From a checkpoint of a small transformer trained on Wikipedia: attention and MLP in parallel.
Each number is 200 + 20 x the weight over the matrix's rms, rounded and kept within 0 to 999. Layers, rows and columns count from 0.

# gate: layer 4 MLP gate, 1024x384, rms 0.128, rows 151-154, columns 128-255
# up: layer 4 MLP up, 1024x384, rms 0.133, rows 151-154, columns 128-255
# down: layer 4 MLP down (transposed), 1024x384, rms 0.123, rows 151-153, columns 128-255
gate151,218,177,197,183,213,208,215,232,218,182,235,196,220,212,216,174,210,203,208,201,218,162,174,185,219,183,190,192,209,221,205,198,192,187,202,202,168,204,200,182,206,186,184,194,220,215,202,174,182,212,199,179,218,197,204,245,192,205,204,183,239,167,203,222,217,169,272,167,205,193,216,154,200,191,231,181,217,170,187,227,213,207,187,198,186,224,209,207,200,173,204,217,198,209,198,202,176,202,233,177,241,209,181,233,225,181,188,200,199,180,208,179,204,202,164,201,198,193,221,190,209,185,239,202,211,218,182,230
up151,216,181,193,213,175,149,192,221,195,201,192,199,210,198,226,173,238,200,141,200,205,162,203,204,161,207,180,210,217,237,196,188,172,184,237,196,190,183,180,155,176,184,202,172,181,200,173,193,190,179,206,212,187,176,229,220,234,218,205,219,192,212,196,197,204,192,212,211,211,200,211,216,182,233,217,208,220,203,192,165,208,173,221,225,203,207,191,208,212,218,200,222,206,178,182,262,247,200,150,225,204,178,219,151,188,186,209,189,192,213,192,192,173,190,211,199,228,183,219,170,215,211,187,210,208,188,172,183
down151,205,246,209,211,185,227,196,206,164,205,195,209,207,183,213,204,213,212,187,219,191,214,225,212,178,179,190,196,219,141,161,200,197,216,224,161,232,223,201,253,197,212,266,208,192,157,202,178,180,196,200,188,162,204,180,190,189,183,199,177,177,208,235,202,213,246,187,204,175,198,237,207,179,223,178,196,158,222,189,201,173,197,190,207,179,157,155,193,248,213,214,204,183,209,195,195,220,170,205,213,238,183,204,214,193,217,226,218,193,215,177,201,202,162,211,216,169,227,207,197,189,201,203,183,192,199,218,214
gate152,226,159,193,159,194,197,212,211,203,208,209,174,229,205,202,226,224,224,169,226,232,179,204,173,188,226,218,227,248,168,222,178,183,182,201,210,198,195,225,239,189,207,187,218,210,218,217,210,189,199,209,205,190,187,198,219,232,181,194,184,200,227,203,203,181,231,188,204,202,181,207,224,187,199,185,205,160,160,189,234,214,187,186,198,195,204,181,215,191,169,207,169,197,191,197,190,204,233,224,230,173,134,158,176,157,197,206,187,205,184,174,184,213,201,211,175,220,219,202,221,238,213,205,196,240,198,188,194
up152,189,190,209,244,182,229,168,177,218,151,212,203,184,190,197,195,221,200,220,201,162,197,189,178,187,198,198,196,251,146,185,213,185,224,218,216,214,205,211,211,217,212,180,180,201,206,150,219,211,207,200,200,204,198,188,214,203,194,194,195,183,247,218,155,233,220,180,202,199,195,211,190,221,191,200,184,205,170,178,202,173,210,221,230,186,207,232,212,199,230,207,179,225,205,220,197,215,216,240,215,206,174,190,231,165,213,218,223,207,208,175,191,216,233,200,192,200,232,216,240,195,201,221,189,194,220,189,195
down152,198,182,140,168,223,179,201,173,188,204,214,217,203,182,216,204,201,212,180,179,181,181,192,191,180,226,204,227,205,205,206,205,176,195,189,195,193,208,222,165,189,240,177,235,218,233,204,197,217,199,205,169,207,194,208,222,183,238,165,229,221,205,202,168,208,219,213,186,191,194,177,221,197,219,179,243,212,192,192,180,192,220,181,242,214,188,188,184,229,177,220,197,209,257,170,192,245,164,209,185,169,195,194,206,201,160,187,207,186,214,185,189,178,186,194,190,223,207,213,220,229,206,201,214,225,210,174,191
gate153,189,175,193,181,180,174,248,208,190,192,198,211,159,214,182,196,166,192,178,227,237,190,186,218,222,228,221,206,188,191,217,180,202,205,187,211,212,211,213,211,172,222,216,187,190,176,180,195,237,193,253,172,194,235,244,215,171,188,203,207,208,179,157,203,227,206,200,188,182,215,211,203,203,226,199,217,169,191,200,212,213,181,185,192,197,205,197,184,200,195,212,206,205,167,167,236,212,209,192,213,194,216,202,179,210,230,200,215,159,250,209,184,188,200,165,159,202,203,207,174,222,218,185,191,190,190,203,210
up153,209,148,178,200,195,210,199,205,186,212,202,206,202,186,199,188,191,184,199,188,196,185,207,209,182,185,225,177,200,209,193,206,161,166,213,212,172,191,161,213,206,209,165,156,221,204,263,227,224,217,173,197,191,169,213,144,193,195,219,183,190,179,184,142,192,184,202,180,211,192,187,207,183,153,203,213,197,187,179,190,209,238,213,192,215,224,198,226,225,205,205,232,216,173,198,231,235,210,177,183,168,205,204,222,185,192,240,214,178,201,185,219,230,193,214,169,179,202,186,218,215,196,218,197,246,203,205,203
down153,219,207,220,207,225,202,186,194,211,225,192,188,180,193,199,209,194,192,196,220,212,172,198,219,187,210,190,198,185,177,211,208,212,184,212,219,168,207,199,166,192,196,177,236,208,212,250,213,214,192,204,192,197,203,205,190,230,233,193,215,215,206,187,209,209,206,196,203,167,206,181,211,195,205,191,192,178,220,218,190,188,231,162,216,200,219,192,225,392,205,208,224,210,195,169,185,195,175,214,205,174,199,211,189,184,225,218,207,183,211,227,213,197,182,182,197,195,207,166,221,175,224,191,200,182,203,190,188
gate154,199,222,194,199,195,162,210,201,215,199,187,197,167,212,252,207,219,207,219,175,165,195,189,190,224,157,213,208,176,212,189,218,214,197,189,202,200,179,205,218,186,183,202,200,245,179,190,228,210,202,181,197,189,201,221,154,213,189,187,182,189,158,220,180,204,197,192,180,219,221,249,202,197,203,224,179,208,212,195,214,212,203,171,223,214,211,245,210,223,191,222,144,214,187,195,222,216,165,202,195,220,188,168,170,171,181,215,209,190,201,191,181,215,159,209,211,142,150,224,186,184,160,204,185,210,180,217,199
up154,180,215,166,191,172,189,177,201,228,221,192,212,229,202,195,194,188,192,203,221,197,173,200,199,225,230,201,162,197,184,193,207,184,210,215,238,234,196,210,154,203,197,219,217,162,199,218,210,182,211,201,166,198,205,153,210,184,185,178,214,169,198,185,186,219,170,220,233,182,194,173,192,190,173,207,205,170,246,240,207,175,202,207,189,209,174,216,203,165,216,199,195,206,225,226,235,193,199,259,200,201,206,201,234,222,204,218,175,160,201,224,190,212,209,222,180,204,197,201,200,210,189,202,213,221,229,211,163